python train.py --num_hidden_layers=24 --hidden_size=128 --num_attention_heads=4 --num_key_value_heads=4 --head_dim=32 --intermediate_size=1024 --vocab_size=5009 --hidden_act="gelu" --norm="rmsnorm" --norm_place="pre" --norm_eps=1e-05 --positions="learned" --qk_norm=false --attn_scale=0.177 --bias="none" --tie_word_embeddings=true --parallel_block=false --extras=["capped logits"] --init="trunc" --init_std_qkv=0.0442 --init_std_o=0.00635 --init_std_up=0.0442 --init_std_down=0.00635 --optimizer="muon_variant" --learning_rate=0.00333 --lr_mult_down=1.5 --lr_head=0.0113 --max_grad_norm=0.5 --warmup_steps=200 --schedule="wsd" --decay_fraction=0.307 --decay_shape="sqrt" --final_lr_fraction=0.0 --batch_tokens=32768 --max_seq_len=512 --doc_mask=true --train_tokens=304600000 --max_steps=9296 --dataset="wikipedia_en"
Each number is 50 + 10 x the weight over its row's rms, rounded and kept within 0 to 99. Layers, rows and columns count from 0. The size before them is the row's rms in percent of the matrix's.

# layer 18 attention query, 128x128, rms 0.181, rows 0-108, columns 64-127
102:49 40 31 50 59 58 47 39 50 59 67 56 24 55 73 50 45 37 63 43 57 55 64 54 46 35 46 30 52 54 47 53 30 49 52 53 58 48 54 61 45 35 58 47 51 45 57 72 52 54 44 59 64 50 53 45 42 32 56 41 42 62 52 34
094:50 67 59 33 52 48 40 51 47 39 73 61 35 35 29 44 55 50 34 40 63 30 51 58 53 61 52 51 25 40 69 45 62 57 49 44 46 37 49 43 51 45 56 31 44 52 57 54 45 57 50 36 56 45 44 34 49 53 43 50 54 52 56 42
105:66 65 48 40 57 50 43 50 50 27 40 45 49 44 53 58 56 42 53 51 42 60 44 59 46 46 62 59 44 30 48 40 38 45 54 51 67 57 57 61 60 48 44 43 48 63 59 46 48 56 58 59 39 52 51 48 61 45 52 63 50 42 66 45
101:33 37 52 56 30 50 41 60 51 34 35 57 45 33 24 43 51 49 44 45 42 59 68 62 47 43 41 61 58 48 42 55 63 56 43 40 68 36 57 52 42 45 61 46 46 43 43 46 41 69 45 48 43 45 44 52 37 44 45 62 59 43 45 57
093:42 71 52 60 35 44 66 51 54 44 45 41 49 36 29 51 57 54 42 31 46 47 54 23 55 52 42 44 50 48 43 61 35 61 47 58 50 65 37 33 60 43 57 52 47 47 49 45 47 59 44 53 61 37 64 48 60 58 62 47 63 51 48 50
104:53 42 57 50 47 39 32 44 26 40 46 26 32 48 57 47 50 52 47 53 51 43 60 54 47 50 39 50 64 52 28 61 28 53 32 55 50 65 49 37 29 43 57 45 48 33 49 55 32 29 43 40 44 42 55 65 41 31 58 55 54 36 53 52
099:57 56 49 53 37 43 49 53 34 54 50 57 48 47 41 42 40 40 47 59 49 33 62 57 55 47 50 42 68 56 49 59 39 41 29 51 44 32 52 32 51 57 45 62 55 55 63 51 51 60 44 58 53 44 61 62 30 55 40 31 42 40 44 55
091:67 50 56 54 52 63 46 49 45 62 52 43 49 42 58 43 47 54 75 43 42 46 45 53 62 43 60 49 54 26 44 66 47 48 56 59 55 36 46 39 58 40 51 38 51 40 44 54 66 46 67 51 52 35 47 50 45 59 50 35 45 52 71 55
097:51 59 44 43 40 29 53 57 34 65 50 50 47 67 62 52 45 46 48 61 38 41 47 46 50 43 53 56 50 68 57 54 31 51 46 25 61 22 43 45 38 49 59 58 47 51 49 32 54 40 63 45 34 66 41 38 51 43 66 62 66 51 46 47
107:37 47 45 58 59 50 51 42 46 35 41 48 53 44 80 44 40 47 61 53 55 60 48 42 49 67 34 43 35 59 65 44 62 47 41 49 52 45 40 50 57 57 55 56 64 52 36 60 23 61 46 67 49 64 41 46 60 62 51 35 64 63 51 54
087:60 62 46 55 66 49 39 42 52 45 48 41 81 40 48 59 52 51 52 59 54 53 49 42 50 48 74 57 45 55 41 37 48 44 41 54 52 58 55 33 55 58 53 45 65 45 53 60 52 53 51 52 64 61 49 52 53 42 59 49 52 52 53 59
095:49 53 60 46 40 36 66 55 58 57 51 41 45 47 26 34 51 64 52 60 60 40 42 57 52 45 42 38 67 52 29 50 41 58 54 65 40 47 41 52 36 41 52 58 57 56 63 60 41 38 49 52 54 50 65 48 42 24 48 65 60 30 50 56
099:38 42 66 52 37 42 36 56 74 48 45 54 43 72 62 50 51 57 63 35 52 39 54 43 60 39 64 57 51 55 52 26 30 17 44 60 38 48 61 50 42 52 41 43 50 54 64 37 64 59 58 65 44 60 50 41 39 43 57 42 65 42 50 47
096:38 50 32 56 63 56 53 72 57 70 36 51 64 53 46 59 52 57 64 52 63 38 59 46 54 24 48 67 63 45 58 67 46 57 52 50 42 47 55 45 49 57 62 41 42 45 41 51 30 53 53 62 55 51 30 44 60 39 44 41 76 68 64 64
098:68 51 52 53 34 51 44 76 41 70 48 51 55 34 52 56 51 65 56 43 48 48 47 46 49 48 49 52 60 49 43 58 68 46 48 50 55 58 52 34 43 48 51 55 35 57 61 39 42 64 38 57 56 75 56 66 52 55 51 46 52 41 66 50
099:58 62 44 49 37 42 41 33 38 65 38 52 47 58 41 42 38 52 55 53 54 65 55 55 80 45 34 52 50 62 59 44 53 51 39 36 51 65 27 34 70 75 56 38 53 61 56 63 38 57 49 59 43 37 51 70 54 43 52 44 31 39 35 59
090:41 43 52 54 56 52 62 40 65 53 62 43 45 42 65 41 64 63 57 43 44 45 51 55 32 39 52 52 52 47 28 49 48 43 66 53 40 49 36 35 61 54 52 49 45 39 50 44 48 56 53 51 37 57 65 41 72 49 45 47 32 45 61 66
097:62 43 50 53 48 49 34 64 54 51 40 33 50 45 60 39 50 44 54 51 44 42 43 46 56 43 56 40 51 67 45 43 52 56 49 68 64 62 45 52 52 44 47 58 40 63 57 34 48 50 36 39 52 55 45 56 47 51 73 43 43 46 40 51
087:50 52 52 39 46 51 41 54 21 61 44 64 55 50 46 58 52 46 55 45 57 70 43 40 47 43 57 48 45 53 45 57 28 69 51 57 57 52 43 54 44 24 53 64 50 53 48 45 42 60 48 54 71 55 50 46 38 21 39 58 58 39 51 45
098:39 37 68 50 50 40 65 42 38 53 47 50 62 39 30 48 56 37 37 43 43 44 47 56 57 54 58 54 30 53 42 53 49 40 53 44 41 35 53 69 44 53 65 59 38 60 41 66 43 45 32 40 59 57 67 49 54 53 51 44 59 51 59 51
098:61 26 44 49 44 58 50 43 41 53 62 47 43 48 53 43 47 40 54 68 39 66 31 51 42 44 60 41 35 44 50 59 37 36 47 61 53 46 37 58 64 36 27 53 59 47 61 43 44 39 43 43 65 44 45 51 59 52 32 28 69 60 42 53
095:54 37 48 12 60 50 61 50 55 37 51 49 55 69 51 61 54 49 44 58 49 52 66 53 55 60 47 63 40 50 58 52 43 60 64 54 47 56 51 44 55 56 47 39 49 31 51 66 47 32 59 36 48 55 44 40 61 49 56 32 45 30 47 43
103:48 43 47 59 54 19 59 53 33 36 49 58 42 30 52 54 44 42 51 53 39 44 51 58 66 51 64 47 36 64 61 56 56 63 52 54 40 59 41 48 44 56 43 34 53 69 61 41 46 45 68 46 55 50 49 44 62 36 45 64 47 61 34 51
103:68 58 63 66 44 65 58 48 40 62 46 42 54 53 60 68 65 53 45 45 61 46 55 28 71 59 67 47 34 40 53 36 42 54 47 66 57 38 42 54 51 52 60 26 44 51 51 60 56 61 45 48 56 46 59 45 67 50 47 50 54 61 37 25
097:30 43 58 45 41 61 54 52 47 52 56 51 59 32 62 49 50 68 57 65 75 52 51 43 69 51 44 47 60 67 54 54 36 46 43 48 62 59 62 48 45 45 39 59 60 54 48 48 55 45 39 48 44 45 67 47 67 52 65 35 41 37 70 66
091:45 65 32 47 53 44 64 50 41 57 58 54 49 56 60 54 42 57 53 62 59 65 45 43 42 49 52 66 52 38 49 36 63 71 52 36 71 56 48 27 43 46 54 49 61 58 48 59 51 49 35 50 59 76 49 51 65 54 56 59 33 75 30 38
093:38 55 69 65 35 57 48 62 34 57 47 67 67 55 59 52 48 45 39 47 51 50 49 45 64 62 58 35 54 47 41 49 66 60 63 63 29 60 54 46 38 57 64 47 66 46 50 63 53 39 64 54 46 51 51 50 44 46 62 52 50 57 66 44
104:60 52 52 47 40 30 43 50 53 64 45 58 56 37 47 68 52 47 61 54 49 46 50 39 39 51 48 62 62 38 57 54 54 56 33 61 51 39 41 54 61 37 59 39 61 41 63 46 55 46 58 41 60 55 56 53 46 71 50 38 48 31 46 62
091:59 41 49 36 40 40 47 43 58 36 48 53 69 45 52 51 44 58 49 53 49 52 40 48 41 71 43 47 62 76 43 60 52 41 52 46 57 31 45 51 45 35 59 32 25 40 46 63 75 52 41 48 35 46 51 63 51 30 59 49 50 46 49 45
093:51 47 51 66 42 35 60 46 48 51 61 39 59 42 46 45 36 53 42 62 50 72 53 44 47 60 30 37 54 64 31 55 51 42 45 66 47 63 54 46 38 61 49 34 40 55 49 57 49 53 46 44 57 55 42 52 53 63 60 40 39 59 60 53
090:54 71 53 50 41 53 54 50 61 43 51 43 35 45 64 66 41 59 45 52 47 51 56 38 54 65 52 34 64 51 57 59 46 49 54 53 44 64 48 61 46 54 38 79 49 56 52 49 20 43 51 44 60 46 51 59 54 72 55 60 77 58 58 45
103:57 59 42 52 47 44 61 40 53 47 28 55 46 48 79 51 49 33 55 51 65 50 41 49 56 59 31 53 62 28 75 52 60 53 37 54 57 57 46 50 47 39 60 51 24 55 51 45 51 39 38 61 43 40 59 40 51 33 50 59 48 53 56 42
099:46 55 26 64 55 52 51 55 35 32 39 63 40 53 49 58 36 59 54 60 35 47 36 57 48 42 40 64 54 51 55 46 39 60 57 26 44 57 49 48 46 56 45 51 51 43 50 37 35 50 35 33 53 67 55 48 52 42 41 60 52 67 39 27
103:48 54 19 36 64 40 53 41 44 32 55 54 42 56 58 66 62 50 42 65 57 39 58 44 39 55 47 43 53 41 66 40 46 38 59 51 36 48 55 51 60 39 47 53 34 77 54 54 48 45 56 64 44 48 48 51 60 36 55 45 42 43 53 39
098:50 47 54 43 47 37 42 63 58 28 58 46 41 30 44 53 47 63 24 46 51 22 50 59 30 54 50 41 63 64 51 54 55 58 52 51 45 40 46 61 43 51 44 43 56 45 49 42 51 37 41 64 63 58 37 47 51 48 40 69 64 42 50 59
090:32 41 51 50 47 68 42 43 63 56 63 28 59 46 44 50 39 52 48 40 52 48 61 51 59 49 39 50 55 54 58 30 40 33 49 61 51 50 53 54 55 65 51 46 46 49 64 43 52 57 37 59 55 32 35 41 39 56 28 52 50 43 62 43
101:56 46 57 61 62 58 51 63 56 56 51 59 61 33 39 53 63 50 69 46 51 44 58 41 53 27 35 62 39 53 44 48 62 54 64 40 32 44 66 46 61 53 65 66 47 48 35 52 53 52 49 61 55 52 70 53 38 39 51 57 62 37 40 50
099:54 34 49 57 49 43 61 47 54 70 51 46 55 40 40 48 36 35 38 66 50 42 50 57 52 49 38 46 44 46 55 48 56 48 51 56 43 47 25 38 46 64 49 45 33 45 49 51 53 47 54 36 63 41 41 40 40 52 40 34 41 58 52 33
105:56 47 51 61 46 53 45 61 54 81 48 65 41 60 29 50 54 60 53 60 41 28 50 41 40 56 39 58 54 58 66 55 53 52 57 54 57 52 57 59 61 36 51 57 65 61 49 39 51 43 49 40 39 48 48 65 39 59 50 43 53 47 65 48
102:71 22 61 35 65 79 46 47 59 42 64 42 30 48 47 53 56 39 54 57 46 61 54 68 43 52 46 48 35 54 53 51 46 48 43 46 58 39 51 69 60 56 58 48 48 51 64 57 36 34 46 29 45 48 48 48 55 38 39 54 36 56 35 51
094:55 51 55 54 35 55 50 27 66 50 39 59 61 40 44 40 51 44 34 33 45 41 41 54 46 40 46 32 44 47 27 50 70 39 60 55 63 44 69 35 48 33 57 44 45 53 43 39 67 49 44 43 52 30 59 59 36 45 54 50 34 39 57 52
107:59 66 55 37 40 40 53 47 27 73 44 47 31 58 73 59 52 51 65 50 52 48 58 39 49 51 36 60 30 57 40 57 32 57 43 41 44 47 46 41 47 54 41 26 49 42 50 78 58 54 54 47 58 31 51 45 49 70 45 48 59 57 56 46
104:61 51 43 48 38 55 48 49 47 66 48 59 55 29 50 58 60 49 48 57 56 51 57 65 51 31 59 45 64 63 46 53 49 53 38 57 61 45 45 36 45 47 49 46 42 36 50 47 72 42 57 49 44 41 61 52 35 50 42 58 54 47 54 70
091:47 70 53 48 51 58 53 48 56 51 66 34 42 42 44 65 60 52 51 55 56 40 48 44 41 71 67 45 46 57 62 57 60 71 43 37 35 39 54 43 27 36 53 43 43 43 53 40 17 60 48 49 53 48 56 38 56 64 57 56 48 44 44 56
096:34 38 55 44 51 48 60 44 37 64 71 37 43 60 48 46 63 39 55 47 65 55 31 50 60 56 49 31 54 38 41 50 42 31 57 66 52 50 41 52 54 41 49 36 46 49 54 53 68 53 53 46 48 73 43 50 38 45 57 39 36 53 66 42
101:53 46 34 42 55 28 50 41 42 63 52 55 60 69 58 53 48 59 60 56 53 56 51 45 59 40 49 45 48 36 56 53 88 49 50 55 46 71 46 45 67 48 48 53 45 58 64 45 40 29 47 43 39 47 45 51 56 50 35 55 53 35 47 51
101:48 51 51 49 65 38 41 38 52 46 64 40 54 46 50 59 42 49 38 65 55 44 51 53 66 51 46 57 36 48 64 41 46 51 46 47 53 54 68 57 64 74 58 33 60 34 31 48 52 53 65 53 39 47 68 51 55 40 52 62 52 52 61 47
105:54 52 51 45 63 35 32 43 49 48 37 38 64 48 34 52 47 32 44 53 51 45 39 40 37 56 54 49 68 56 51 55 61 62 45 42 59 56 49 36 42 57 81 64 48 63 48 60 54 64 64 49 44 58 51 48 45 48 43 59 49 32 56 40
110:59 52 50 39 55 30 60 30 42 56 60 60 69 42 53 46 49 47 55 42 43 56 65 53 42 44 36 41 58 52 50 49 59 24 42 59 43 42 40 72 58 64 33 65 56 35 56 59 56 55 63 50 71 53 54 51 41 48 61 45 54 43 42 57
101:53 56 42 63 39 49 37 50 52 34 54 39 52 50 51 49 62 43 33 64 29 60 37 49 82 52 43 42 48 73 51 64 57 46 38 26 65 51 46 48 50 44 41 50 51 55 54 58 63 46 52 42 49 58 43 49 39 51 57 47 60 50 50 43
106:47 57 36 39 55 70 53 61 27 45 53 34 55 60 56 40 51 41 60 66 52 48 43 41 54 53 48 58 48 63 48 51 59 55 38 47 64 36 50 43 46 51 39 55 55 52 52 59 41 56 57 39 44 50 49 59 49 54 61 39 31 67 49 51
104:44 41 43 39 41 45 51 62 36 57 59 49 59 44 36 37 54 48 44 49 55 59 38 60 47 46 55 46 56 52 54 38 55 76 62 52 56 54 51 47 52 56 52 44 45 64 43 56 50 47 47 43 53 39 57 45 49 57 53 69 55 57 69 53
092:44 46 46 73 54 59 44 42 61 50 39 44 48 38 65 49 44 58 39 48 58 33 46 57 49 62 44 54 46 45 61 41 40 58 63 30 59 55 61 50 40 38 39 67 44 60 30 40 70 42 52 60 41 53 46 45 51 38 56 50 38 62 25 49
103:65 41 48 45 46 48 48 55 48 66 48 56 39 48 47 48 41 52 44 57 34 67 58 56 58 40 51 38 63 44 28 74 41 48 55 49 65 21 45 53 49 37 49 52 43 39 60 56 49 57 21 48 58 44 64 65 46 56 38 34 37 28 57 59
104:36 67 57 55 48 44 42 60 49 38 37 51 61 42 35 64 61 42 69 51 41 51 55 62 46 36 30 45 72 52 52 52 49 45 28 72 53 36 36 47 41 73 49 51 48 45 55 45 48 55 45 55 51 52 43 66 55 50 48 51 36 45 34 67
098:64 54 47 51 55 50 37 48 60 47 65 47 55 56 63 49 43 53 36 50 48 58 45 58 59 62 42 51 47 38 67 50 31 68 34 56 49 66 52 67 55 63 52 43 60 52 36 72 41 40 40 66 36 36 38 46 56 53 48 56 58 65 45 42
102:61 55 57 44 60 52 47 42 59 59 47 45 43 60 47 37 57 42 46 50 44 46 56 40 54 39 43 38 44 50 58 53 52 69 60 57 41 56 43 50 47 43 47 51 25 50 34 48 61 57 37 50 46 69 50 28 64 54 66 50 38 60 47 64
100:44 68 35 51 41 37 63 52 52 49 35 71 38 48 46 61 41 47 41 65 62 44 44 44 49 39 38 56 63 51 48 52 48 51 50 54 58 64 57 53 49 36 79 42 51 46 61 62 29 47 63 49 53 56 48 28 54 43 52 49 58 44 43 51
102:47 28 73 57 43 26 46 55 53 35 50 52 57 56 25 39 53 48 45 52 27 38 51 46 47 41 50 47 56 43 34 46 40 54 59 55 47 40 49 50 40 40 37 44 48 41 54 49 49 42 56 42 37 46 44 39 35 45 50 49 52 53 56 70
106:48 63 41 46 55 43 50 62 48 50 65 45 42 49 45 41 54 62 44 41 28 40 38 57 53 48 23 48 45 54 46 52 36 41 56 58 55 55 53 46 61 51 49 44 39 70 46 39 43 52 65 60 49 58 42 46 55 67 66 61 69 41 37 61
105:48 44 74 45 30 47 42 32 41 51 46 61 58 43 27 39 37 61 58 52 43 47 50 55 61 55 41 46 69 53 39 54 64 61 40 45 43 36 45 52 48 41 57 41 53 57 51 55 65 57 62 48 45 50 52 51 54 40 58 57 34 35 55 58
104:27 45 56 59 73 54 52 54 54 63 47 48 49 50 57 60 74 58 33 34 72 49 58 46 42 51 59 58 38 46 61 28 46 54 58 39 43 59 50 26 46 61 36 36 54 45 56 54 41 39 43 45 50 51 64 44 59 66 38 42 48 45 37 46
094:54 57 48 61 66 57 48 41 57 28 46 48 43 63 34 48 44 39 34 48 55 55 67 60 35 54 51 57 53 31 62 55 48 34 47 54 53 58 67 35 44 42 43 59 58 42 43 41 61 40 54 61 59 50 37 57 52 44 60 80 48 54 58 42
102:45 46 46 59 44 34 54 44 53 48 52 65 62 48 63 48 54 53 60 62 43 51 38 40 54 43 48 51 57 57 48 39 38 36 50 41 38 49 52 47 34 37 46 47 39 35 69 22 59 32 50 59 64 51 50 59 37 46 58 36 44 44 57 67
107:53 43 59 52 41 66 60 40 65 60 34 48 62 60 38 49 45 50 51 46 37 55 62 49 71 52 54 63 47 55 45 35 48 51 45 55 43 61 41 48 43 45 50 54 39 42 44 37 32 54 70 53 47 53 46 19 56 56 62 58 64 52 62 54
095:58 52 41 49 48 50 59 53 49 51 51 46 48 54 55 50 33 49 53 57 56 56 31 36 53 41 47 48 49 52 58 46 55 35 57 50 47 40 55 44 40 18 60 63 34 61 41 41 45 38 62 31 22 44 43 31 59 53 57 56 36 56 42 44
100:68 61 31 48 45 24 50 51 48 53 52 54 61 57 42 46 45 46 54 46 48 78 57 46 65 51 50 45 40 44 71 60 39 36 52 49 39 38 56 54 66 63 51 23 50 63 35 75 60 45 66 46 52 55 52 46 40 32 58 51 49 49 53 43
098:44 40 56 55 49 49 47 48 40 53 38 45 39 53 40 58 49 31 41 53 46 50 49 69 52 46 66 48 52 54 49 44 59 41 52 52 50 45 45 41 66 41 55 49 57 42 65 34 56 53 59 50 33 48 72 48 54 47 49 51 45 44 62 65
086:49 36 48 60 55 44 54 68 43 65 58 56 59 61 55 64 45 53 52 42 50 62 41 56 67 63 57 62 62 38 40 50 54 38 34 44 63 55 52 42 52 40 75 61 64 58 41 51 41 45 44 48 55 56 39 51 46 34 48 33 42 56 56 44
100:55 57 30 53 53 64 61 62 42 64 47 53 49 29 41 65 37 60 58 53 48 39 59 72 63 43 45 60 51 50 40 38 38 61 45 32 52 42 67 50 53 46 57 50 59 61 63 32 41 70 44 52 38 52 52 71 47 38 49 47 36 43 59 59
095:54 58 48 52 60 50 53 68 53 51 59 49 40 36 50 49 66 61 67 47 49 45 26 44 21 39 68 62 43 46 64 34 50 43 49 45 51 61 61 61 58 48 57 46 57 45 26 40 54 41 46 73 41 47 69 42 57 52 62 66 60 47 33 42
095:46 45 50 53 47 39 47 63 43 25 31 57 72 56 63 45 41 48 47 58 53 65 61 56 42 68 67 41 58 54 51 37 51 51 47 29 30 36 23 48 52 55 58 61 54 57 42 59 58 47 49 45 46 42 60 56 43 42 55 35 57 62 47 61
101:38 48 62 38 72 57 42 41 42 59 54 36 41 60 45 60 49 52 45 58 44 51 35 55 55 53 63 55 59 49 48 55 23 55 39 55 58 55 44 66 45 56 53 61 42 48 54 47 59 64 51 65 45 49 48 56 53 45 50 53 53 59 44 58
098:47 51 44 59 76 52 42 45 57 43 30 57 52 50 56 26 46 45 36 45 35 42 50 60 45 41 38 50 67 74 54 48 39 49 61 44 35 37 38 62 60 56 51 73 46 35 44 55 33 34 43 46 58 56 53 48 66 42 39 69 64 41 52 30
106:51 55 52 36 64 62 56 55 59 17 35 53 40 38 53 54 41 54 66 52 61 47 61 53 58 56 56 58 67 51 64 32 44 45 46 58 47 51 57 41 50 37 57 36 49 58 44 44 43 39 56 50 54 60 38 51 50 42 70 52 64 33 49 44
103:48 47 56 47 61 70 59 51 51 51 48 45 36 38 43 33 52 44 47 43 36 41 38 56 57 43 40 47 69 56 50 55 46 49 48 50 31 38 39 42 40 54 69 35 45 58 29 50 37 65 53 50 59 32 47 46 49 50 43 59 50 59 64 69
097:61 47 41 62 46 54 40 49 39 57 57 46 44 55 77 51 70 38 25 50 51 69 44 56 47 67 51 56 42 44 54 56 62 58 45 39 36 49 76 42 62 46 68 56 46 58 35 43 48 46 51 67 50 55 51 34 58 47 41 57 68 49 56 58
098:55 52 50 23 58 53 49 36 55 63 36 50 43 51 49 50 54 60 60 43 54 54 51 45 45 39 33 42 44 28 43 43 49 58 60 41 53 57 71 50 71 46 40 53 52 74 55 39 38 32 53 63 44 77 54 43 49 42 40 42 67 63 47 44
102:48 49 45 49 61 49 45 52 53 57 41 42 37 43 46 55 34 56 59 57 54 66 47 36 81 73 60 58 34 37 42 71 50 62 53 64 46 57 55 54 53 52 61 49 42 49 50 48 55 54 44 45 41 53 52 61 66 46 55 53 61 57 62 37
099:74 32 53 51 57 50 54 42 70 46 47 51 67 52 45 68 55 53 55 45 66 51 49 59 46 39 43 64 60 44 44 68 33 51 55 50 40 43 48 47 46 58 45 74 66 46 46 50 50 85 35 50 36 59 39 45 44 35 46 39 41 50 50 54
097:44 41 59 50 42 36 74 27 41 63 53 68 47 52 47 43 52 65 51 60 73 62 71 57 50 55 55 55 59 56 55 46 67 37 44 46 48 61 56 66 54 45 53 57 64 51 55 45 38 45 53 43 46 45 62 36 53 60 36 49 41 51 47 58
107:30 49 38 59 57 63 37 57 58 35 46 41 61 39 45 35 49 56 38 50 56 47 55 57 52 68 62 55 41 58 36 63 49 66 54 36 48 52 40 58 43 33 36 65 43 60 38 62 44 44 48 64 45 38 49 51 40 56 57 50 37 59 30 65
098:38 46 51 53 42 52 50 51 57 53 44 49 52 34 25 43 44 62 52 36 42 44 56 51 37 49 56 53 52 56 39 45 56 57 34 39 56 49 65 52 42 57 52 33 56 37 56 62 62 53 49 39 51 53 59 53 85 37 36 57 32 44 49 47
100:68 52 60 47 44 44 47 58 67 67 39 43 46 42 28 47 55 50 43 60 54 34 51 43 36 69 60 56 60 44 48 55 50 29 61 45 52 55 48 47 45 34 64 46 46 58 34 49 59 57 47 69 60 56 36 58 67 58 52 50 54 57 29 59
104:48 48 28 61 52 52 39 46 34 45 45 50 39 46 49 60 33 45 51 51 34 47 59 61 38 39 58 56 43 47 60 60 33 33 39 55 46 55 45 45 52 51 39 57 42 46 51 52 39 49 35 51 54 44 27 40 55 49 49 32 46 55 65 60
099:59 74 50 46 57 65 36 56 31 60 37 40 60 62 32 37 68 40 60 45 48 49 43 38 62 57 59 53 52 55 54 47 62 64 52 43 58 51 42 48 58 58 52 58 41 66 51 50 33 61 50 39 49 45 47 54 60 42 62 48 29 30 48 48
090:56 37 32 46 40 64 60 51 39 54 40 55 35 58 59 56 61 62 42 33 55 53 45 62 45 64 52 31 53 45 45 65 46 51 50 58 43 49 54 58 40 54 62 49 46 39 64 51 53 41 54 48 49 43 45 57 40 64 55 51 45 42 42 36
102:53 72 55 48 54 37 41 48 45 51 41 55 61 43 55 57 48 51 38 58 45 45 46 57 58 39 44 58 53 52 51 42 52 48 47 47 58 56 64 59 49 40 36 54 42 50 52 48 62 61 47 68 49 48 56 52 38 32 43 46 49 40 41 30
107:48 51 37 51 53 18 68 36 48 52 60 53 41 45 42 48 55 46 35 41 49 40 58 68 51 39 52 47 48 28 49 44 42 55 60 40 51 74 42 59 77 45 56 53 47 54 46 49 39 58 45 50 45 49 39 50 44 38 49 40 62 44 51 49
105:55 37 42 51 43 56 42 37 49 34 39 55 64 48 37 56 44 48 53 55 48 71 41 46 61 42 50 52 47 30 45 49 53 43 48 50 59 31 65 40 50 32 67 66 35 45 61 42 44 57 45 55 48 28 37 47 55 51 42 65 49 31 43 51
102:45 37 50 59 66 56 33 46 53 65 50 39 39 62 52 52 47 67 48 60 60 43 47 53 42 40 43 40 65 48 58 44 52 64 62 62 39 52 60 41 51 56 51 40 45 47 48 40 50 51 55 52 24 49 37 64 45 44 60 65 38 51 30 38
102:56 65 66 58 37 49 58 36 56 42 40 41 51 62 60 58 54 54 55 52 40 55 36 62 45 53 53 63 50 46 57 55 67 58 50 57 64 37 36 35 61 47 54 40 58 65 31 46 52 50 40 26 64 53 51 49 40 50 59 60 40 54 34 65
094:44 58 59 49 55 56 45 49 37 49 35 48 46 52 42 54 45 53 44 47 66 68 54 46 45 49 43 61 53 50 71 45 65 46 44 45 46 47 61 51 52 61 53 50 36 53 38 63 44 52 24 50 62 60 66 52 62 49 36 35 67 60 49 60
099:63 39 40 57 52 46 48 45 41 38 60 42 40 54 53 50 49 53 37 36 42 57 33 45 61 59 53 55 57 76 46 56 39 52 46 50 62 70 52 56 49 67 36 57 57 55 56 41 51 49 43 52 43 63 59 55 48 47 38 65 60 48 59 34
095:35 34 48 29 61 63 49 68 57 40 59 62 45 57 66 38 57 62 33 37 50 44 56 56 56 53 45 52 64 57 51 49 30 51 52 31 59 40 60 56 52 45 31 43 52 40 42 37 56 50 47 71 50 40 38 52 51 48 53 57 37 41 49 43
100:40 44 59 48 71 37 55 53 44 43 43 52 61 49 33 59 46 41 33 31 54 30 42 51 44 48 48 47 48 46 52 63 62 41 29 60 59 53 50 52 48 78 59 46 50 65 55 48 59 69 64 45 50 30 39 36 33 51 56 70 65 38 59 31
099:53 66 39 41 51 49 41 36 44 44 78 54 54 49 36 59 41 54 47 45 58 64 66 41 81 54 48 43 44 42 57 46 42 65 42 49 48 53 32 61 46 59 59 68 68 49 46 69 49 44 55 57 61 46 41 38 56 55 66 42 31 48 50 55
101:38 66 37 62 59 66 56 55 66 74 41 61 54 43 42 39 50 54 44 33 63 53 33 53 52 53 48 64 52 54 44 49 48 35 46 65 59 43 62 28 40 77 66 61 44 70 45 25 58 41 51 48 51 47 58 42 57 42 54 52 63 30 50 57
100:44 42 77 43 38 42 42 59 59 47 62 70 67 41 59 36 53 63 50 61 42 52 43 64 62 51 69 45 55 59 53 52 42 69 44 38 30 51 66 57 60 48 50 57 51 40 39 56 46 56 62 53 38 57 24 39 63 53 49 43 51 38 44 46
100:64 54 47 54 65 55 47 47 40 57 51 45 45 51 54 58 47 54 67 47 28 64 50 40 60 35 49 61 69 46 42 57 48 64 35 55 56 26 56 41 50 42 56 40 40 34 50 59 53 43 53 50 74 37 38 47 25 45 32 42 46 59 50 44
103:53 52 47 64 38 50 63 48 69 44 53 60 74 35 44 58 59 45 45 47 45 51 43 44 64 55 33 53 50 69 59 47 65 58 37 42 66 52 48 54 36 49 29 37 58 46 57 39 39 51 51 34 55 41 67 60 46 48 39 54 52 51 42 53
101:60 39 58 45 20 51 66 42 39 57 49 48 61 58 50 46 55 48 50 49 34 55 43 63 54 40 42 65 68 47 61 52 35 44 52 38 54 31 44 51 43 36 44 38 62 65 39 60 62 62 54 61 72 37 64 64 54 57 69 41 33 48 45 41
102:52 70 55 55 54 51 52 60 57 43 58 78 53 60 47 61 40 50 35 41 46 49 53 38 44 41 50 43 58 51 61 50 57 43 53 48 53 55 53 62 52 62 36 62 49 49 66 39 29 49 58 58 67 42 50 73 38 68 45 54 57 36 61 53
102:64 57 67 61 62 60 52 55 46 57 38 61 63 45 57 46 55 46 48 49 63 55 52 37 33 44 48 44 31 50 22 47 45 53 49 43 56 46 54 74 56 28 52 47 51 33 50 43 73 48 55 53 62 69 51 44 47 39 40 45 50 50 64 41
104:54 65 53 64 58 30 45 51 56 59 47 59 43 46 34 63 54 45 54 37 51 38 46 53 34 43 54 54 69 37 24 63 49 51 48 43 48 44 39 38 59 39 58 54 33 40 38 44 49 50 55 48 48 66 59 45 52 54 51 52 37 47 56 57
106:58 37 47 55 53 44 57 36 51 53 66 60 46 50 43 28 46 53 56 53 64 51 50 48 43 68 25 36 43 57 47 54 53 43 52 58 52 72 42 50 58 48 60 51 55 30 45 57 57 56 46 42 44 50 54 65 31 57 45 53 54 26 57 55
100:47 54 25 46 43 33 42 49 43 46 46 45 53 48 42 39 42 59 59 61 46 59 52 58 48 46 44 57 60 55 36 60 38 58 66 54 55 39 52 52 58 66 57 66 54 57 52 66 49 22 66 53 44 43 54 46 54 49 35 63 64 50 58 50
098:73 53 58 48 46 51 65 39 50 47 68 50 54 61 56 46 45 49 58 47 70 55 50 51 44 44 55 33 40 37 62 38 48 28 39 37 56 44 62 52 54 38 63 58 40 64 52 46 58 43 45 56 51 48 42 51 57 31 31 69 51 37 50 45
112:47 67 47 31 45 48 55 57 58 52 60 33 33 68 49 43 64 55 54 68 40 54 51 48 48 54 63 56 41 49 56 55 58 61 47 58 36 50 43 46 47 65 56 61 58 68 45 46 53 48 57 36 55 45 52 41 42 33 27 54 66 55 47 37